config = dict(
    n_kv_head=2,
    rope_fraction=1.0,
    optimizer='muon',
    lr=0.0122,
    lr_head=0.00861,
    seq_len=512,
    doc_mask=True,
    train_tokens=95920000,
    steps=6427,
)
Each number is 128 + 24 x the weight over its row's rms, rounded and kept within 0 to 255. Layers, rows and columns count from 0. The size above them is the row's rms in percent of the matrix's.

# layer 9 MLP down, 160x320, rms 0.176, rows 0-84, columns 160-239
size [ 92  94 105 102  97 108 103  97  96  95  97  85  97 103 101 100  96  95  94  96 101  97 101 101 106 104 100 105 102  97  96  98  97 105  91 103  91 101  98 104  97  94  99 104  93  91 104  99 102  96 100 103  96  97  94 101 103 103  93 101  99  89  99 111  95 106 104 109  97 107  99 103 101 103 101  97 100  94  99  98 103  99 102  98  99]
[[114 143 181 136 143 143  84 166 130 136 109 100 101  69 140 127 129  88 101 139 118 176 131 127 114 101 114 104  66  96 163 118 133 135  91  79 158 111 158 175  83 141 119 105 122 122 133 119 116 108 146 135 147 134 118  89  98 118 115 117 146 187 115 123 149 156 174 119 124 148 104 142 105 147 150 192 133 122 132 140]
 [119 148 181 109 135 116 124 152 123 172 105 151 152 163 150 158 113 120 106 147 164 118 156 119 133 156 111 123 108 127 120 163 148 117 115 100 152 129  98 160 150  79 124 161 103 115 116 128 135 156 171 108 147  60 107 112 151 108  89 159 145 163  89 138 136 116 133 141  95 106 126 137 152 128 123 129 120 162 166 140]
 [ 95 105 120 169 120 156 153 145 153 120 100 164 146 161 124 156 134 163 139 115 134 156 162 159 135 116 126 146 137 173  80 102  89 140 108 140 131 108  92 122 173 112 137 137 114 135 140  94 152 115 116 136 120 144  88 112 137 159 136  99 140 123 135 133  91 115 141 102 136 167 129 123 129 142 145 112 122 115  88 147]
 [109 150 135 132 119 115 162 139 177  93 150 103 130 135 130 125 126 146 115 115 134 107 126 128  86 122 133 135  98 128 154 135 162 143 122 148 126 140 121 130 130 137 101  84 100 157 149  86 106 156 108 156 135 130 131 148 135 161 141 119 181  89 120 131 106 108 143 108 132  92 141 110 115 129  77 145 118 154 109 122]
 [124 110 115 114 152 111 139 161 124 126 152 172 139 129 108 110  92  93 147 149 155 132 131 143 113  44 141 130 123 117  97 144 103 141 125 148 148 114 127 144 108 146 125  75 132 109  97  86 122 112 134 139  95 182 141 111 117 126  94 168 100  97 133 117  95 177 135 130 166 112  95 113 118 127 133 141 151 118 103 105]
 [120 126 117 150 132 105 129 155 123 117 154 130 119 129 133 112 108 134 123  86 142 133 127 161 124 128 148 126 134 102 117 143  97 130  98 105 124 134 127 147  86 155  86 104  88 148 155 119 126 137 105 139 115 128 124 137  99 146 158 126 135 168 156 148 141 158 142 131  85 122 126 120 135 170 100 129 134 136 156 130]
 [163  73  98 169 122 152 132 123 124 102 158 128 118 155 125 113 152 146 143 115 173 136 165 114 125 136 121 123 132  97 108 111 108 104 156  91 105 144 138 134 130  81 125  81 124 114 158 135 130 145  94 114 161 118  92 153 100 137 121 140 107 113 119 138 156 169 128 117 134 157 104 130 121 136 194 135 129 121  82  99]
 [140  99 112 113 128 125 158 121 119 102 117 149  88 142 185  92 147 167 147 135 110 115  91 109 137  99 115 115 128  89 129 120 174 145 143 139 107 119 102 104  86 119 129  66 127 114 143 121  89 140 148 119 145 131 103 140 117 144 145 123 155 151 116 125 102 119 108  85 123 154 106 157 107 139 136 147 124 152 126 106]
 [145 131 127 123 139 142 184 119 109 126 152 134 114 121 127 105 102 101 151 150 118 112 126  68 133  87 151 142 159 142 113 106 176 132 129 127 110 146 115 131 151 105 116 119 145 114 141 128 120 184 104 156 131 171  98  93  96 153 138 180 121 107 128 139 122 103 148  82 124 110  93 119 145 145 126 183 166 128 133 101]
 [100 113 143 185 114 144 115 127 124 141 131 115 121 121 108 115 101 183 142 122  90  98 109 164 156 148 149 144 174 156 121  94 104 105 130  69 120 120 142 129 119 136 132 103 159 107 139 175 141 135 134 151 162 148 143 142 111 129 121 147  92  98 154 119 133 106 134 118 133 135 174 136 112  89 147 178 140 123 135 159]
 [ 94 118 117 106  97  94 157  98 126 128 121 175 130 121 152  97  80 149 116 155 145 174 120 149  79 147 137  94 147 129 146  94 160 110 130 148 156 132 107 127 123 110 110 135 155 160 121  97 112 103 108 138 106 150 136 105 139  98  97 114 131 115 132 135 115 128 121 116  92 101 148  99 130  91  95 151 141 117 113 149]
 [151 139 145 140 149 170 126 117 135 164  78  85  86 148  75 129 120 123 116 111  85 128 104  91 165 131 124 129 172 114 146 148 156 128 134 162 106 177 127 141 123 179 142 123 127 116 164 135 119  94 122 151  99 174 124 135 146 145 147 127  96 106 146 144 127 124 154 139 157 115 156 151 128  86  88 131  88 187 138  94]
 [ 98 141 152 152 102  76 109 158 127 151 158 150 167 159 120 176 156 110 125 120  78  94 188 106 115 103 145 131 160 116 112 110 160 133 112 134 123 123  61 134 162 140 120 101 145 107 127 132  94 147 119 142 102 156  92 156  98 126  80 114 163  95 102 166 113 143 111 154 145 139 149 102  94 128 126 127 132 118 100 107]
 [144 130 156 100  97  95 112  96 162  93 156 129 137 175 131 163 147 119 100 131 136 105 138  57 118 125 145 135  97 123 131 118 100 105 144  99  83 108 132 122 139 135 113 151 152 108 152 150 119 139 122 129 125 168  91 135 141 121  97 151 123 114 155 121 104 117 123 140  97 141 160  97 112 146  99 176 106 115 137 111]
 [110 187 171 110  54 150 163  87 157 114 151  92 129 141 126  85 124 144 119 145 135  67 166 130 115 102 111 120 144 137 133 115 177 123 150 155 143  73 134 150  76 124 140 108 115 122 106 131 142 101 127 130 114 116  97 114 119 141 132 122 139 178 104 140 152 134 142 137 133 146 145 104  90 119 149 130 162 153  89 111]
 [115 126 148 114 144 135 180 134  72  97 115 113 115  85 106 104 125 158 124  80 129 146 100 114 133 130 170 123 101 116 122 145 118 128  70 168 111 131 124 130 187 129 145 139 159 177  81 180 171 100 100 123 106 129 151 133 136 101 110 136 100 118 108  93 101 125 132 140 136 137 123 153 127 144 152 132 131 103 149 160]
 [124  98 124 134 171 108 115 110 140  97  78  96 145 140 139  88 125 154 165 116 117 122 110 112 152 130 138 105 129 149 129  97 110 128 140 122 144  99 146  92 123  88 129 179 142 117 130 134 168 121 112 115 145 175 164 115 152 179 130 130  65 154 109 134  99 135 101 120 123 124 181 112 102 106 144 131 156  95 151 111]
 [110 153 116 180 106  95 116 137 158 133 178 139 116 117  99 168 120 151 139 152 152 117 104 143 155 115 120 132 145 121 114 156 130 159  88 141  70 122 119 146 121  87  86 103 132 147 134 148 118 137  92 123 111 135 132 131 110 127 157 114 164 174 146 114 152 147 107 127 136 164 116 108 115 124 144 148 120 110 123 127]
 [140 122 142 113 177 151 124  75 120 147 123 131 104 151 175 181 130 149 119 143 156 119 119 160 112 103 134 111 145 100 145 107 136 172 121 161 148 115 115 136  88 137 182 132 124 166 164 149 158 136 109 158 147 119 140 192  87 142 112 118 106 124 142  92 126 122 136 145 161 128 159 125 130 159 144 120 172  92 148 135]
 [105  98 149 152 146 143 154 122 122 107 145 123 123  91 135  97  95  93 120 153 150  76 154 149 151 131 156 144 125 129 149  85 113 115 108 143 130 112 132 138 103 116 190 100 176 157 107 156 131 140 103 122 117  86 137 103 121 131 114 156  97 129 111 110 142 138 109 123 126  90 196 159 152  90 120 120 148 129 111 117]
 [141 128 132 143 145 123 161 168  96 138  83  98 137 117 142 145 121 179 109 120 126 144 155 157 136 133 115 137 124 132 117 166 114 127 116 187 166 141 114 129  94  99 102 136 143 159 119 138 127 144 150 110 156 116  66 124 151  92 106 149 132 120  90 167 152 162 137 161  98 132 134 141 130 128 125  85 117 119 170  79]
 [108 127 103 119 152 128 108 119 121 120  86 150 158 103 124 116 140 139 121 138 151 182 139  92 123 163 107 148 106 140 119 149 125 143 117 128 123 139 149 140 118 166 156 131 140 107 127 152 110 139 175 157 146 147 133 148  92 111  85 143 159 151  89 114 148 148  76 183 138 123 119 115 157 111 143 168 123 125 111 141]
 [130 139 139 123 106 127 138 139 153 129 170 156 100 133 172 136 148 134 107 127 135 136 114 193 129 125 150 129 119 150 152 126  84 122 135 144 112 129 134  91 108 145 139 119 181  94 134  87 137 100 141 112 105 132 125 107 131 147 124  85 173 120 170 148 120 127  88 142  96 156 187 133 177 162 110 166 137 102 125 164]
 [ 76 117 142 151 156 151  99 132 154 122 156 140 169 144 126 128 178  74 105 121 125 119 103 130 134 164  98 109  83 133 139 154 124 148 150 117  72 127 119 107 162 182 108 113 127 113 146 163 129 106  96 100 111 116 118  72 147 152 131 139 122 148 133 114 116 171  83 165 115 140 152 176 143 163 134 133 141 100  99 121]
 [ 84 115 142 169 144 219 110 138 130 116 136 121 105 124 174 114 141 148 124 173 113 107 165 102 108 120 118 159 132 130 159  98 136  83 169 134  90 110  82 130 126  81 129 125  80 133 105 141 161 133 156 166 145 139 111 123  89 123 163 151 104 134 135 110 128  95 168 129 124 143 127 116 127 136 131 112 129 184 126  87]
 [146 138 166 117 141 127 109 120  77 136 130 116 118 140 188 137 111 120 108 148 116  79 100 146 147 150 114  89 141 107 123 144 118 123 112  83 140 138 138 139 132 102 108 134 101 135 144 101 121 147 158 165 101 118 154  97 125 167 119 100 131  76  96 113  97 135 115  85 102 156 116 131  92 114 111  79 164 100 115 110]
 [177 145 184 103 150  76 113  75 159 137 131 100 126 171 149 192 114 115 109 133 110 112 111 170 116 161 147 140 105 102 147 125 107 106 107 157 131 148 150  98 129 139 134 175 119 111 118 143 150 155 110 111 124 159 151 105  93 126 142 123 170 139 127 151  72 108 142 146 123 125 157 110 147 149 137 145 115 127 126 141]
 [148  83 106 132 148 121 119 105 123 154 122 106 130 145 147 135 110 122 172 123 114 144 149 132 175  95 103 140  43 122 147 138 136 106 119 142 106 126 176 152 159 114 109 127 116 113 113 113 113 103 126 143 114 102 123 122 126 165 119 133  95 157 120 156 114 155 102 119  74 121 121 151  79 139 142 142 117 145 126 110]
 [106 162 119 155 147 129 155  96 108 129 139 107 145 101 147 150 137 114  89  94 116 129 124 125 129 129 117 145 154  97 171 137 152 104 114 114  96 176 146 123 128  93 134 133 119 100 128 126 162 131 119 135  60 102 103 120 131 109 151 151 135 154 109 157 126 125 128 120 107 142 129  99 143 160 147 139 129 168 184 121]
 [108 129 103 124 120 143 109 114 116 152 129  83 162 157  74  88 115 138 125 123 157 108 147 106 155 152 111 115 106 116 174 119  90 126 112  79 180 150 140 106 126 119 132 119 118 140 114 109 149  94 116 188 151 120 136 133 145 150 139 171 106  98 158 134 129 135 126 134 141 130  86 134 124 112 148 116 111 146 101 146]
 [114 160 129 105 109  76  72 167 108 119 104 133 128 128 130 150 131 170 122 115 192 156 109 132 147 181 131 142 127 149 171 151 121 106 115 110 118 131 122 136 142 107 105 126 132 114  74 129 137 183 167 151  92 150 131 141 185 103 152 144 149 128 122 146 131 146 112 144 116  84 132  88 173 104 150 125 134 120 118  97]
 [130 121 163 107 149 159 108 168 129 100 121  68 107  84  95 132 130 160 147 123 152 121 128  83 110 145  97 136 127 153 137 122 104 159 129 122 174 111 159 115 173 128 118 132 118 113  78 178 106 126  89 125 154 158 129 132 123 103 126 160  99 109 129 109 104 130 110 131 142  80 119 122 119 146 125 114 105 117 132 129]
 [131 114 142 103 109 168 132 102 153 163  98 141 163 146 119 144  93 137 145 197 100 114 120 121 121 157 128 146  78  81 138 115 163  95  97 119 122 146 116 123 133 139 152 173  87 144 128 147 153 121 170 178 168 101 125 121  99 133 140 166 107 114 158 147 170  74 160 153 111 101 143 138 122 114 122 116 147  84 121 128]
 [133 117 149 144 147  87 172 102  95 144 129 113 134 178 133 122 161 117 110 126  91 159 108 128  78 101 166 126 121 114 111 159 126 157 123 166 141 135 108 158 160 124 124  98 134 130 171 112 120  81 148 121 157 179 149 159  84 136 161  99 140 142 157  90 114 126  88 168 138 123 101 123 130 106 146 104 108 121 154  93]
 [157  92 142 131 157  81 122 139 107  89 110 102 138 146 146 103 115 109 122 110  83 151 149 185 108 117 121 130 128 136 125 113 147 161 143 127 123 106 109 122 131 171 170 117 129 106 113 128 132 140 150 145 137 101 132 138 135 134 141  99 121 102 108 138 154 135 169 170 139 132 114 147 154 147 130 161 165 112  72 163]
 [111 148 149 132 114 121 141 142 121 188 135 144  91 140 120 111 128  97 157 149 101 130  96 132 145 112 143 113 166 130 142 112 127  69  97 117  91 133 133 139 101 133 120 142  88 106 167 149 111 108 164 142 120 183  76  97 145 156 199 127 177  99 149  79 127 153 130 113 108 124 114 130 113 163 126 131 130 126 100 127]
 [119 133  85 118 126 126  88 152  81 104 141 106 155  99 157  76 106 108 106 139  87 106 125 148 133 138  89 117 114 119 133 118  80 109 160 116 121 127 126 150 159 144  94 149 122 112  76 103 118 132 100 150 133 121 133 129 133 148 128  85 128 106 134 134 152 142 161 142 147 121  97 130 140 130 124  90 113  88 156 119]
 [170 135 125 101 142 117 147  95 136  80 124 137 122 163 144 137 125 123 102 107 137 125 126 104 137  81 125 140 125 105 137 113 121 122 137 129 132 160 105 122 120 121 130 117 123 145 136 107 124 103 115 155  97  83 128 130 109 111 155 130 154 149 166 129  92  99  77  88 133 113 108 141 189 151 110 178 140  87 111 121]
 [ 89 159 154 140 115 123  82 123 112  96 144 129 127 103 114 138 121 113 140 128 191 143 101 122 136 121 147 133 159 115 124 136 137 124 112 115 150  98 153 155 139 138 138 141 126 129 106 157 152 140 147 115 112 139 153 147 130 147 131 127  85 148  97 127 130 101 149 143  61 126 142  75 101 131 134 123 103  87 174  88]
 [134 173 162 166 159 137  88 102 142 110 123 136  96 148 159 161 118 160 128 100 108  96 139 152 151 127 118 136 148 131 108 121 129 137 130 111 103 131 110 150 151 106 140 117 138  98 145 114 157 138 161 117  99 126 105  79 100 140 114 154 154 166 118 146 161 138 167  91 152 133 161  77 164 154 131 136  93 155 111 132]
 [149 136 133 116  76 168 126 120  93 123 121 127 142 126 122 143 143  83 153 114 113 123 126  94  89  92 124 146 109 127 124 142 123 145  88 153 127 133  92 144  84 101 144  93 116 165 125 140 113 117 133 145 149 138 106 149 163  96 119 143 145 155 108 159 140 142 164  93  99  83 115 134 134 125 130 197 131  73 138 109]
 [137 127 107 128 103  80 139 143 148 121 120 115 129 161 140 159 113 179 110 105  94 130 125 132 101 123 182 132 123 100 167 140 110 127  85 120 125  91 147 164 116 106 121 142 111 182 127 140 146 124 101 138 141 102 121 113 173  99  67  99 130 136 139 156 147 163 130 102 119  82 131 157 118  97 155 182  89  96 140 117]
 [ 64 137 112 144  90 130 153 141 113 134 128 155 121 139 119 145 142 111 136 133 101 109 113 148 121 149 144 112 114 110  87 140 133 132 168 128 110 160 130 104 135 110 128 148  73 145 129 128 140 119 134 107 133  97  79 112 199 122 172 130 153 107  80 176 159  99 125 139 159 159 109 125 146 161 146 135 115 144 154 103]
 [174 148 133  85 110 147 144 108 102 137 114 125 103 124 112 122 135 108 120  89 131 106 114 107 103 163 140 126 108 150 126 123 146  70 134  92 108 122 115  79 142  83 121  83 114 126 143 162 114  59 119 153 134 124 117 128 115 116 113 134 100  82 141 147  62  83 145 104 107 111 137 127 172 107 109  89 163 164 119 143]
 [116 104 153 139 121 119 133 123 137 128  85 127 116 131 125 133 100 120 128 106 111 121 148 120 154 144 120  95 117 126 141 136 117 138 125 144 131  95 115 145 109 114  79  91 145 124 108  65  98  97  82 111  99 170 134 141 115 130 122 157 139 121 129 146 139 124 128 157 119 125 145 140 114  91  88 135 116 105 125 116]
 [142 139 122  72 144  84 125 131 155 162 127 129 100 187 128 114 134 134 163 148 185 132 108 173 121 140 128 126 125  87 119 175 147 125  94 164 147 132 145 143 103 169 140 110 132 125 112 123 125  98 104 138 123 111 129 132 192 121 137 183 157 148 111 130  74 106  92 116 145 133 109 107 161 145 130  92 126 148 156 135]
 [146  96  90 153 129 145 140 114  97 111 114 159 163 135 155 130 152 125 167 151 165 140 164 140 144 108  93 163 194 148 108 138  74 103 163 128 139 140 137 141 135 134 139 115 125 132 121 134 119 158  89 113  97 128 107  94 139 122 140 167 139 121 168 130 108 109 130 112 178 134 145  79 115 124 174 129 109 136 101 135]
 [119 153 151 141 140 135 151  96 150 127  96 128 132 104 125  94 100 110 116 167  96  65 151 144 142 159 132 149 104 141  98 100 166 129 138 113  96  89 119 136 147 102 112 128  90 149 110 175 152 118 125 147 137 143 138 115 149 178 131 140 156 119 197 108 148 147 119 115 129 135  56 149  96 103 114 157 120 117 122 137]
 [121 119 109 132 100 138 138 132 136 141 156 174  91 128 126 162 124 117 103 132 110 134 153 123 149  95 132 103 118 143  93 152 120 126 111 167 154 133 121 122 151  95 115 145 121 100 120 129 126 131  96 120 142 139 116 155 144  94 141 110 153 121 125  98 114 103 106 149 117 139 117 153 170 159 144  84 103 115  72  92]
 [114 151 108 135 157 122 100 138 149 123 120  88 139 101 116 125  93 169 141 127 115 152 178 153 136 137 103 183 131 148 139 138 111 114 151 125 113 103 132 114 137 152  96 138 106  89  87 135 159 141 137 111 172 137 129 111 166 106 143 111 142 118 130 141  99 149 114 159  76 138 132 118  91 122 111 136 136 133 118 128]
 [122 101 146 105 134 117 112  90 154 145 130 116  99 100 116 100 144 177 153 134 151 158 129 152 131 162 118 113 148 134 138 153 151 150 143 143 121 148 119 162 141 101 105 160  93 168 115  78  91 157 133 145 135 152 112 130 153 130  87 108 130 196 127 139 131 146 116 120 128 139 145 136 121 115 155 138 177 147 133 143]
 [139 142 110 139  95 150 138  95 155 128  99 134 164  73 135 136 151 123 180 114 182 154 154 134 109 104 124 162  73 152 149 125 116 165 139 149  80 167 121 172 128 145 151 115 154 130 170 109 149 140 163 133  97 127 152 135 134  87 111 124 157 118 139 130 130 129 115 114 139 116 191 111 132 115 181 117 119 125 137 162]
 [113 135 137 111 102 125 153  98 145 134 145 167 153 111 148 113 145 138 107 128 125  97 155 109 158 146 127 112 125 149 106 120 112 155 103 133 118 146 162 124 137 103  73  92 138 126 101 154 117 171 142 134 119 117  95 100 126 131  86 112 114 164 133 112 134 170 131 139 107 160 133  74 115 148 109 132 119 150 103 110]
 [155 145 139 130 134 102 112 163 116 110 143  85 138 115 123 111 142 121 114 118 145 108 140 106  79  98 159 117 173 142 167 122 115 151 148 124 123 148 152 182 130 137 111  94 175 142 109 120 124 128 128 149 116  98 136 120 158 159 166 109 128 161 181 185 100 150  97 138 106 158 132 142 132 142 167 176  99 142  99 153]
 [119 108 137 104 147 163 121  92 106 148 129 134 133 141  68 153  94 100 124 123 159 111  94 125 129 115 166  83 106 161 126 128 134 134 124 182 109 121 157 123 111 130 134 118 128 175 104 126 149  99 129 129 112 140 122 139 115  91 103 144 150 129 121 167 160 103  96 122 115 136 106 125 111  87 124 170 107 121 118 154]
 [116 132 164 118  92 132 149 181 162 101 168 116 106 118 133 109 157 149 146 111 121 140 145 161 147 115 112 122 101 143 134 155  76 138 125 137 155 168 162 141 170 151 113  85 112  87 131 127 129 142 123 143 101 129  96 108  95 133 189 160  73 148 162  85 195 106 138 130 118 112 125 105 154 143 109 137 149 135 106 150]
 [143 126 184 183  92 106 160 102 107 103 112 131 165 121 104 133 152 136 141 119 105 173 111 121  97 115 122 155 144 127 152 131 138 143 137  90 112 116 121 126 129 152 113 181 102 153 112 137 130 152 132 146 163 127 123 140 119 159 147 126 119 141 101 168 116 132 110  83 107 111 109 103 136 137 145 101  90 148 132 124]
 [102 128  95 105 178 115 139 157 147 116 113 108 118 138 122  73 133 106 140 125  93 162 154 144 144 164  99 136 105 109 125 122 170 132  74 117 121 109 116 159  76 145 182  99 156 125 154 169 107  80 104 134 114 135 173 117 120 118 114 129 117  91 101 158 113 141 104 162 135 164 106 174 125 117 126 124 130 112 135 151]
 [118 122 113 159 114 115  97  96 129 104 119 103 173 128 102 119 131 129 116 120 172 113 121 144 122 131 120 154 110 125 125 130 103 102 116 110 161 166 166 133 132 125 165 144 165 116 127 113 123 142  84 129 115 138 126 113 129 137 178  97 126 125  69 110 118 150 106 132 121 170 131 192 177 125 158 124 176 146 100  90]
 [141  86 117  92 140 160 149 106  99 124 118 162 129 171 139 112 115 110  90  97 141  96 125 124 135 112 133  92 114 133 100 109 113 129 131 117 157 150 137  96 148 110 153 114 145 118 155 132  81 117 111 110 132  81 117 126 109  98  99 110 155  74 126 129 113 127 121 142 149 127 147 117 168 147 110 125 130 159 119 150]
 [145 145  98  92 111 122 168 148 131 100 138 143 138 129 150 137  93 113 162 108 109 151 175 137 134 113 139 112 132 111 170 124 138 145 109 113 108 111 148 102  85 147 158 125  90 150 142  63 141 110 135 140 122 113 113  88  97 181 144 100 125 139 142 109 146 116 130 104 151 176 148 129 144 170 150  97 134 134  77 168]
 [114 106 108 105 172 114 203 164 145 104 178 109 162 121 151 120 106 139 132 118 140  95 126 120 164 102 121 159 129 106 168 137 175 142 148 144 101 125 143  99 171 105 141 115 145 135 154 130  94 106 138 112 107 114  77 110 150 164 151 120 148  76 108 132 123 176 122  89 114 143 150 109 133  85 147 109 160 130 111 148]
 [ 98 137 105  90 170  83 136 146 105  95 172 104 155  73  93 152 162 143 138 113 103 159 124 143 120 148 129 124 119 110 134 131 150 116 112 110 167 126 140  95 170 159 117 100 145  59 133  95 152 141 124 143 102 115 144 116  88 105 168 109 146 108 155 115 133 147 168  87 129  67 139  98 127 124  90 130  91 148 137 123]
 [139 139 160 117 141 168 113 129 146  83  87 114 128 149 150  80  92 103 117  92 153  79 123 141 140 125 124 146  47 140 111 115 123 117 135  94 144 125 144 126 119 119  66 121 115 107 114 121 106 147 124 112 128  99 116 142 117 160  78 113 160 149 138 155 121 137 208 185 153 160 108 130 145 108 159 133 102 130 130 132]
 [161 129 122 162  67 145 116  98 134 119 136 115 131  87 109 147 146 110 151 163 139 139 170 129 129 112 140 105 119 149 131 112 134 176 186 133 113 143 116  92  90 122 100 160 134 124 133 177 149 150 147 124 141 116 143 141 105 100 159 140 121 116  86  93 170 109 116 140 117 123 135 119  99 111 136 154 150 114 122  75]
 [133 135 149  90 109 104 165 137 133 108 114 110 121 123 129 156 124 107 149 156 160 123 117  93 100 135 116 110 162 146 172 126 143 114 151 107  78 136 130 167 121 139 139 167 145 141 102 115  93 105 166 128 153 126 135 151  95 155 155 130 168 143 120 113 103 122 117  85 102 143 168 124  83 105 132 145 136 102 191 128]
 [136 157  91 145 159 117 129 160 128 149  94  80 149 124 135  97 150 122 124 164  86 135 104 121 151 166  92 151 169  95 105 174  93 138 118 129 129 132 168 139 111 137 101 135  91 130 106 110 133  89 125  89 132 132 176  59 110  98 140 152 183 175 140 109 167 133 128 145 159 128 102 138 138 145 153 100 133 134 119 138]
 [160 103 129 116 109 128 172 138 116 117 119 117 144 111 127 148 165 128 151 148 127  96  92 172 138 107 106 129  80 118  95 170 130  96 145 136 135 141 138 111 127 149  95 139 121 114 125 105 155 137 116  98 100 115 145 119 132 153 120 137 159 138  92 189 106 129 137 106 127 117 153 124 134 112 146 130 117 131 112 163]
 [151 146 134 142 112  96  98 120 129 149 136  92 137  94  83 114 115 136 122  96 122 107 155 156  90 132 129 111 109 113 179 113 146 150  98 198 123 134  99 120 133 110 152 126 106 107 132 124  67 118 110 134  93 124  73 121 142 157 151 132 149 106 127 133 143 183 110 158 121 158 145 146  80 128 126 130 116 166 142  98]
 [177 129 137 156  78 130 154 139 115 107 128 113 157 114 140 124 127  98 119  98 103  99 105 163 109 113 152 149 119 116 140 127  76 118 132 103  82 104 159 179  83 150 103 163 149 133 159 182 121 122  91 100  68 133 170 129 106  97 113 123 148 102 219 107 112 145 130 148  93 158 137 111  92 146 103  68 126 134 111 143]
 [113 123 145 135 160 100 125 131 110 138 156 125 102 130 124 122 158 162 120 133 115 128 117 163 116 140  91 141 127 109 107 140 111 136 157 151 145  91 160 126 139 121 109 156 121 105 147 118 132 155  87 103 136 113  92 132 142 131 184  98 108 161 106 161 128 140 105 150 154 162 152 102 146 108 119 114 142 152 116 130]
 [115 112 108 179 148 115 159 165 139 130 126 160 131 106 119 104 174 104 156 113 121 155 114 128 113 133 156  77 141  59 153 115  88 156 117 106 120 156 154 167 177 164 165 100 139 124 145 164 188 125 117  82 132 115 111 139 133 139 130 150 107 109 140 108 126 116 124  79 108 125 132 149 165 124 145 122 141 133 113 172]
 [142 111 154 163 186 112 139 130  95 145 130 104 121 115  94 124 140 140 128 149  99 124 128 110  93 133 137 113 156 132 145 142 127 113 110 120 143 125 137 114 143 146 119 147 130 181 149 151 157 112 137 130 155 153 150 152 120 152 114 106 141 169 174  70 156 139 137 112 151 122 136 106  92 134 171 141 130 134 141 167]
 [150 160 148 130 134 145  74 110 147 159 124 144  75 123 139 142 150 147 152 167 161  76 123 141 189 106 105 168 120 121 152 136 117 129 105 133 132 123 133 158 130 129 140 112 151  99  89 106 130 129 145 151 126 139 118 144 144 128 136 121 123 145 132 133 132 151 124 134 154 144 161 101 138 160 130 119 164 142 111 132]
 [107 140 118 119 163  89  87 106 146 145 133 120 154  88  90 120 157 125 121  98 126  89 112  80 146 130  72  98 118 164  93 125 122 136 109  88 125  64 179 113 103 161 152 131 110 137 164 112 190 104 114 138 118 109 124 128 136 105 159  87 128 107 174 144 140 125 192 118 123 151 147 152  55 133  86 142 134 121 146 128]
 [142 128  84 155 138 137 134  96 146 111  88 128 134 117 115 135 159 151 181 157 110 115 122  78  97 108 101 103 122 162 165 156  93 121  94 107 147 125  97 122 127  85 142 130 119 151 116 181 176 123 118 116 123 147 174 123 153 160 113 108 129  99  92 131 146 119 102 128 116 121 158  96 133 118 120 149  72 105 103  90]
 [148 148 162 132 120 170 103 137 144 145 161 106 141 120 116 138  88  91  62 141 108  94 151 164 116 104  91 116  99 137 165 120 104 137 171 101 123 121 166 162 117 114 134 125 130 131 117 131 107 122 153  93 165 136 105 150 121 162 115 122  96 118 144 117  88 156 104 119 136 132 103 154 137 128 127 133 131 124 146 124]
 [ 96  96 118 154 132  90 165 104 121 133 127 149  92 108 108 114 124 115 127 142 124 112 132 116 124 155 106  70 111 151 134 164 127 156 127 101 165 155 121 129 138 184 127 121 174  98 106 143 151 112 142 103 159 108 147 164 133 157 133 109 111  94 118  88 155 117  99 112 119 159  95 153 106 110 158 143  96 123 141 138]
 [127 138 110 122 131 152 137 180 121  92 144  92 119 120 156 154 143 142  92 128 141  96 143 119 135 128 134 125 126 121 133 105 129 100 155 110 116 107 105 135 101 135 116 146 142 179 110 153 164 103 136 126 102 117 145 139 149 115 156 116 153 128 128 100 111 145 144 131 143 148 140  80 140 123 134 116 126 105 167 134]
 [163 129 130 105 193 121 123 131 128 172 157 134 135 119 158 115  62  97 103 130 150  93 140 121 102 100 147 155 114 129 113 139 122 101 109 143 139 111 123 112 112 142 124 146 144 115  93 117 140 135 128 126 120 110  68 135 136 163 116 102 110 139  98 141 117 109 118 149 124 134 136  69 125 130 158 143 140 132 150 153]
 [102 120  91 139 125 124 125 104 145 142 137 100 106 124 109 153 101  85 124 121 139 107 134 143 111 175  94 138 132 117 133 159  89 158 159 131  97 112 139 119 135 134 121 174 149 137  94 122 117 107 129 126 141 130 156 134 131 126  99 170 151 101 135 140 127 107 124 185 121 110 134 127 104 154 168 147 126 170  92 182]
 [158 144 129 127 119 129 137 136 117 164 129  74 162  99 115  95 122 111 123 100 112  87 130 144 135 121 137 143 146 115 145 142 147 117 133 143 104 159 116 136 143 125  90 113 121 134 125 124  89 118  83 168 101 110 106  73 121 132 157 150  99 138 124 119  89 116 123 165  79 104 150  58 121 115 117 107 116 107  97 103]
 [ 93 130  99 138 134 105 114 162  94 120 110 136 121  60  94 153 122  96 116 105 115 145 127 110 112 140  94 103 156 173 155 144 102 130 105 117 164 133 141  91  96 152  86 148 139 154 108 136 138 148 124 136 135 144 145 130 108  89 123 135 136 108  83 161 136 144  67 143 143 128 168  67 102 121 150 143 103  83 121 140]
 [135 103 144 116 118 154 124 172  99  87 117 104 159  98 111 171  79 118 182 132 105 133 117 141 109 121 125 148 149 173 141 145 150 135 107 134 122 103 101 123 141 140 138 114 125  99  98 133 104 120 137  99 125 117 121 131 112  94 116 137 113 148 126 152 110 131  95  99 145 106 101 126 152 114 169 111 122 128  90 138]
 [ 84 126 115 153 102 129 126 110 146 131 137 109 135 157 143 124 107  81 148  91 126 137 131 103 114 166 120 135  87 120 121 131 138 133 130  80 100  94  99  95 149 133 154 148 132 153 159  94 190  85 130 148 117 161  92 117 127 134  88 158 123 108 145 108 112 153  94 140 117 124 139 152 103 122 152 144 132 130 137 153]]